config = dict(
    vocab_size=14608,
    norm_place='pre',
    bias='none',
    init='normal',
    optimizer='adam_variant',
    learning_rate=0.00317,
    lr_mult_qkv=0.5,
    beta1=0.95,
    decay_fraction=0.411,
    decay_shape='linear',
    final_lr_fraction=0.1,
)
Each number is 200 + 30 x the weight over its row's rms, rounded and kept within 0 to 999. Layers, rows and columns count from 0. The size before them is the row's rms in percent of the matrix's.

# up: layer 10 MLP up, 256x96, rms 0.14, rows 245-255, columns 0-95
# down: layer 10 MLP down (transposed), 256x96, rms 0.137, rows 245-255, columns 0-95
# gate: layer 10 MLP gate, 256x96, rms 0.152, rows 246-255, columns 0-95
up245,102,206,210,225,178,184,176,252,211,228,177,213,201,233,221,171,196,184,219,174,165,216,209,157,166,201,246,222,208,154,166,138,198,223,221,197,144,209,210,152,200,230,213,180,155,160,197,168,162,208,187,262,177,234,240,227,196,177,228,155,211,236,201,216,231,194,173,137,180,149,207,174,175,220,157,161,228,279,233,196,216,147,233,197,226,169,217,192,225,247,207,247,231,218,183,197,195
down245,101,186,153,147,200,173,222,187,223,186,193,158,202,174,203,176,206,223,172,222,212,201,220,196,223,255,215,205,206,154,198,208,183,227,212,226,212,244,194,250,145,171,263,227,150,199,182,220,152,188,201,166,189,184,203,215,157,169,219,229,190,210,175,177,225,135,193,195,212,133,213,217,153,221,191,237,208,204,153,175,209,206,264,272,232,226,165,171,169,165,236,214,210,253,202,254,203
gate246,094,224,198,172,222,232,132,201,235,254,207,214,208,170,182,232,162,225,189,226,188,203,120,162,179,191,230,218,266,223,212,173,206,137,205,185,230,176,205,191,211,224,186,223,201,206,199,205,171,216,180,199,196,203,119,203,184,161,206,183,208,172,212,176,257,191,244,166,221,162,184,187,204,183,171,235,167,236,200,220,190,156,236,228,181,207,254,190,213,265,196,217,216,139,189,218,265
up246,092,162,190,207,194,196,188,215,169,259,209,184,196,192,184,237,222,296,207,275,190,181,164,194,165,158,187,235,221,180,193,185,203,226,208,109,220,226,176,211,217,175,205,235,200,187,159,162,245,209,185,194,193,197,195,300,199,195,211,246,223,246,223,196,172,185,225,167,230,207,148,187,220,139,166,200,196,203,241,167,185,215,191,195,200,186,194,207,244,196,204,202,226,227,233,234,196
down246,095,216,172,251,194,187,207,216,169,226,195,187,199,205,207,184,202,212,246,176,175,227,157,206,204,164,243,207,243,165,181,229,142,257,232,137,175,153,166,225,196,166,167,213,180,227,172,141,148,222,217,214,184,164,197,207,164,223,201,206,220,235,200,199,238,214,245,272,196,218,160,227,176,219,202,223,194,195,195,201,208,241,169,231,212,205,173,202,156,183,234,192,276,269,225,164,212
gate247,095,212,276,261,229,184,204,205,155,204,207,228,193,260,193,235,197,173,206,215,173,200,213,174,165,213,199,172,183,165,168,142,234,241,235,240,234,240,303,214,274,216,192,202,138,195,219,178,215,170,211,241,211,150,195,164,192,222,195,217,214,202,209,234,227,188,203,202,241,183,200,196,157,209,175,180,228,253,162,153,218,191,217,221,195,212,219,193,222,185,199,215,232,185,173,184,181
up247,093,178,179,243,157,128,168,244,187,137,211,108,197,185,165,231,210,185,219,221,258,227,147,256,206,204,177,197,196,196,200,164,225,257,221,153,241,186,212,199,199,128,195,202,199,180,216,204,257,223,187,244,189,234,181,201,235,210,210,227,206,233,256,174,184,221,244,192,198,225,218,215,243,214,197,212,224,208,190,219,198,231,164,181,202,201,191,180,184,196,213,168,191,236,243,205,162
down247,097,218,242,167,200,242,193,187,209,242,213,291,189,176,216,219,160,208,193,184,197,222,142,164,196,178,171,216,181,240,157,193,245,199,196,230,178,217,189,185,215,225,190,199,198,211,148,169,154,188,205,188,198,197,224,201,225,203,146,232,169,160,161,208,196,170,214,166,209,269,194,160,211,150,228,226,209,168,258,246,131,201,189,153,243,214,179,207,206,180,190,217,231,208,163,246,242
gate248,094,257,218,212,181,204,212,187,169,173,201,171,201,171,231,152,192,155,193,162,203,198,254,179,204,212,229,253,162,188,206,161,211,256,194,268,134,184,200,192,187,218,200,229,204,140,164,213,228,176,224,209,201,170,245,251,197,201,212,215,250,173,227,204,235,190,178,218,153,236,169,260,195,218,170,200,204,272,171,179,221,160,208,216,254,216,222,154,190,212,210,226,206,236,207,189,245
up248,094,246,182,220,235,179,169,163,200,208,172,258,250,211,261,209,178,207,218,223,177,223,232,145,178,225,224,234,195,190,199,216,226,184,236,191,189,212,248,179,199,188,209,174,164,161,202,174,163,206,145,234,198,203,187,155,175,176,188,203,185,183,160,142,195,190,215,130,218,187,156,187,191,198,218,196,229,243,161,223,236,224,210,232,202,228,225,190,263,140,154,211,130,219,221,197,243
down248,097,181,238,173,223,211,187,186,185,152,173,238,200,195,223,189,193,229,178,222,227,171,230,239,167,152,175,192,179,259,178,167,180,207,178,233,166,218,172,162,228,217,235,202,181,202,220,241,250,208,210,234,222,191,187,243,229,179,137,245,248,280,214,198,243,152,196,223,183,243,172,190,197,184,168,212,185,254,217,191,240,221,166,253,198,214,122,198,195,188,220,247,194,180,224,199,188
gate249,091,179,185,195,187,192,171,275,159,200,183,184,178,240,228,212,228,203,206,165,218,172,207,206,234,271,239,231,209,190,212,178,165,217,223,171,146,159,153,196,243,174,191,205,218,174,214,222,219,236,229,184,172,161,170,219,226,203,216,183,191,194,227,176,159,207,163,218,227,187,156,237,213,258,203,145,235,172,139,175,190,218,235,174,244,211,216,207,197,204,171,255,153,211,164,269,228
up249,095,182,223,130,161,172,179,198,219,162,195,196,191,229,142,171,233,196,309,171,204,184,155,227,171,178,152,195,155,234,192,194,168,195,207,259,235,168,202,202,220,158,202,132,162,176,182,176,216,206,203,264,189,195,206,183,231,159,223,211,200,208,215,162,208,191,228,212,187,188,231,226,142,230,211,230,198,191,173,219,196,179,208,165,251,226,191,208,259,171,180,223,198,188,214,176,201
down249,096,206,183,249,201,233,243,197,186,153,173,218,163,172,204,212,169,196,186,203,169,156,207,230,237,171,157,214,236,233,191,202,225,161,175,186,185,189,194,209,209,218,288,214,170,162,156,214,202,213,218,173,206,200,237,213,152,146,192,264,186,189,222,181,260,191,196,182,223,282,196,190,229,238,187,194,151,241,184,196,186,179,193,190,215,182,172,180,233,139,219,256,236,175,189,150,198
gate250,105,159,217,162,208,219,231,265,218,159,162,181,248,215,154,183,191,240,170,176,219,194,229,219,201,178,184,186,218,214,230,182,170,162,154,241,246,261,238,219,188,200,159,244,178,206,227,210,212,180,165,195,151,200,214,227,177,196,148,175,270,194,182,224,250,191,197,157,163,153,217,226,193,182,253,182,185,210,174,222,165,135,199,145,179,198,237,182,180,188,225,206,206,186,232,191,211
up250,110,178,214,184,192,152,245,235,224,220,188,223,179,239,165,211,175,192,193,179,183,209,218,208,166,162,213,220,196,220,209,198,232,238,240,226,205,208,196,192,188,199,202,195,259,251,272,192,227,172,204,168,156,213,179,218,240,207,170,170,179,189,183,221,167,187,189,225,239,174,142,195,185,187,215,138,217,230,200,184,229,218,148,219,152,218,127,235,141,279,237,203,244,213,204,157,228
down250,108,207,214,166,178,175,214,148,172,235,199,155,159,222,180,209,241,149,237,229,242,224,183,205,176,196,182,176,269,167,247,181,248,138,138,194,193,192,180,178,235,205,203,221,212,171,210,241,213,187,246,197,243,221,161,170,252,214,204,198,261,179,222,171,200,182,183,209,173,225,239,249,179,198,186,206,214,139,244,199,217,233,141,245,174,173,176,185,194,210,223,202,240,213,194,195,215
gate251,088,279,192,202,233,194,163,165,177,165,221,177,237,210,229,183,165,179,158,208,199,208,120,212,250,212,181,224,192,194,233,187,225,201,158,189,205,214,157,179,198,209,184,182,234,200,186,189,234,210,227,230,278,191,163,132,237,239,286,234,188,147,199,184,193,194,148,201,159,163,197,208,214,218,203,203,190,177,237,201,201,226,210,199,192,184,214,194,179,194,177,219,119,217,191,220,223
up251,091,216,223,224,240,186,245,216,241,210,225,152,184,195,233,246,227,183,216,225,202,177,160,143,235,210,193,135,204,142,220,156,147,244,157,200,181,210,185,157,239,139,206,219,222,189,216,232,187,146,239,254,140,187,201,217,212,183,156,218,231,217,212,219,186,227,211,233,187,202,218,184,234,212,175,149,198,158,161,214,182,228,206,182,194,206,216,131,211,162,220,193,207,207,162,182,182
down251,091,281,150,209,247,230,173,197,179,184,188,215,206,162,209,232,158,185,235,238,207,229,165,178,231,172,232,173,195,197,198,187,202,201,185,237,183,256,176,150,233,183,286,178,227,198,154,219,182,159,264,228,201,166,213,114,211,204,203,215,239,218,196,225,184,188,173,187,180,169,178,210,209,170,224,140,183,203,214,179,137,201,243,195,212,192,233,161,201,227,184,217,215,202,185,203,211
gate252,083,178,168,172,241,226,202,202,186,177,186,238,204,166,148,204,172,197,233,216,165,198,172,201,196,185,194,174,189,222,245,186,161,191,182,225,239,234,228,207,224,148,143,253,190,262,190,206,235,200,226,137,154,152,220,188,240,155,200,223,179,159,149,204,164,253,148,233,188,187,187,180,229,223,192,210,187,162,214,155,165,226,254,186,188,208,164,235,212,232,251,218,167,174,203,180,209
up252,093,211,189,204,219,145,264,164,168,206,229,154,215,183,211,201,173,212,202,193,225,185,176,160,156,194,222,225,193,234,223,230,163,229,261,192,219,208,185,231,226,183,171,225,247,199,174,206,255,122,187,196,216,227,159,220,267,241,186,149,188,155,215,172,167,209,156,146,224,196,186,195,150,206,208,239,197,251,223,209,216,159,199,218,205,187,194,224,226,216,224,209,204,242,198,167,138
down252,098,211,218,233,176,183,193,179,191,172,184,211,190,196,195,191,221,191,221,230,270,228,140,205,200,154,215,218,139,142,237,209,214,208,270,236,264,216,192,178,203,165,204,222,194,191,191,177,174,144,254,217,179,176,176,203,222,197,210,203,219,187,228,194,175,246,189,226,156,154,146,183,183,190,204,175,168,175,225,214,188,200,147,164,195,263,185,182,215,172,268,233,158,163,178,191,158
gate253,100,170,239,229,188,232,196,214,205,257,173,233,247,194,199,151,201,198,196,142,243,138,210,228,222,201,176,190,171,218,145,233,190,139,180,266,240,210,252,204,172,245,230,220,198,220,219,191,134,152,212,163,193,213,187,196,187,195,189,206,260,177,203,206,181,219,199,207,157,142,225,195,159,239,228,167,203,201,220,234,179,204,199,197,220,194,217,244,205,254,189,204,160,180,210,186,251
up253,096,238,177,234,249,169,201,134,227,242,246,169,126,227,147,167,178,191,171,178,203,215,174,223,208,211,231,169,213,224,214,176,197,177,221,144,151,168,197,202,240,202,237,183,182,258,159,182,194,269,205,193,214,203,177,181,177,189,199,190,199,184,258,174,235,228,195,268,160,209,233,259,200,231,160,185,192,194,178,194,204,208,206,213,195,208,203,143,221,193,144,173,205,190,192,197,224
down253,102,171,182,220,182,172,173,244,196,200,189,197,212,204,200,148,193,231,210,201,171,151,191,222,190,192,184,220,160,203,153,196,192,169,207,189,260,229,239,249,220,179,225,244,191,197,212,216,192,186,220,203,247,223,211,205,198,202,163,164,240,182,201,204,168,357,172,226,230,234,157,208,197,226,215,209,166,187,161,181,212,228,195,261,200,191,189,223,189,224,201,170,144,224,216,172,202
gate254,092,221,196,218,180,229,207,245,191,179,188,191,173,212,227,187,181,193,197,207,203,282,290,200,166,194,159,181,199,186,162,203,166,209,216,206,148,157,215,161,192,188,159,173,195,210,166,214,155,188,239,210,180,238,188,214,167,182,179,207,264,235,265,237,237,239,186,200,180,214,213,187,200,190,227,178,172,187,164,224,158,215,171,122,222,210,261,182,204,146,169,198,167,201,246,189,187
up254,098,215,183,207,228,231,177,200,200,235,196,217,158,244,159,215,154,175,263,186,204,232,199,210,229,220,199,206,213,211,189,200,206,164,251,212,177,188,221,162,184,198,211,253,159,181,219,169,173,183,196,129,188,271,218,206,186,192,118,220,233,201,186,136,223,206,145,213,177,198,210,195,227,250,240,207,194,216,218,134,186,209,141,202,190,235,213,243,174,215,196,159,144,181,171,197,227
down254,100,176,194,201,165,209,214,195,215,199,229,161,251,168,203,184,179,193,189,181,237,180,265,195,181,176,223,165,179,184,188,252,182,228,197,173,201,231,186,216,212,190,200,179,229,155,166,205,249,223,159,235,228,174,166,197,210,172,260,158,199,236,191,221,205,126,249,160,140,165,173,198,193,200,171,171,177,235,158,211,204,218,189,121,171,190,242,262,198,232,214,172,156,211,209,211,152
gate255,102,188,237,172,182,159,210,214,188,271,178,221,196,188,198,191,253,187,181,185,125,177,159,191,191,174,168,185,159,264,212,188,221,209,161,233,228,256,215,192,216,222,205,165,211,225,205,177,192,252,212,188,160,176,200,248,237,211,182,197,235,166,205,217,173,209,149,151,203,192,221,225,232,233,225,232,238,178,241,209,243,151,245,167,231,201,214,180,226,189,161,244,262,181,213,200,237
up255,098,176,179,186,185,202,191,212,205,248,145,266,213,140,194,220,164,197,187,195,185,247,193,162,191,191,175,129,234,232,249,187,210,252,203,200,180,208,222,222,224,198,213,230,238,224,176,170,167,187,176,233,187,201,287,230,227,210,202,180,172,127,158,205,211,205,165,169,227,188,199,180,208,207,206,177,235,214,194,189,193,188,171,184,205,164,251,187,197,223,170,261,222,205,233,214,280
down255,095,254,275,148,169,155,232,197,220,223,193,179,186,183,163,183,192,221,167,179,205,194,198,154,164,256,233,238,154,241,190,214,200,185,246,193,170,210,208,215,190,227,196,197,170,172,160,181,211,137,274,207,245,153,183,255,252,183,190,246,170,223,198,185,203,172,215,224,217,154,211,158,209,179,230,206,244,204,200,222,208,213,195,207,189,232,195,172,190,172,229,196,224,191,173,269,216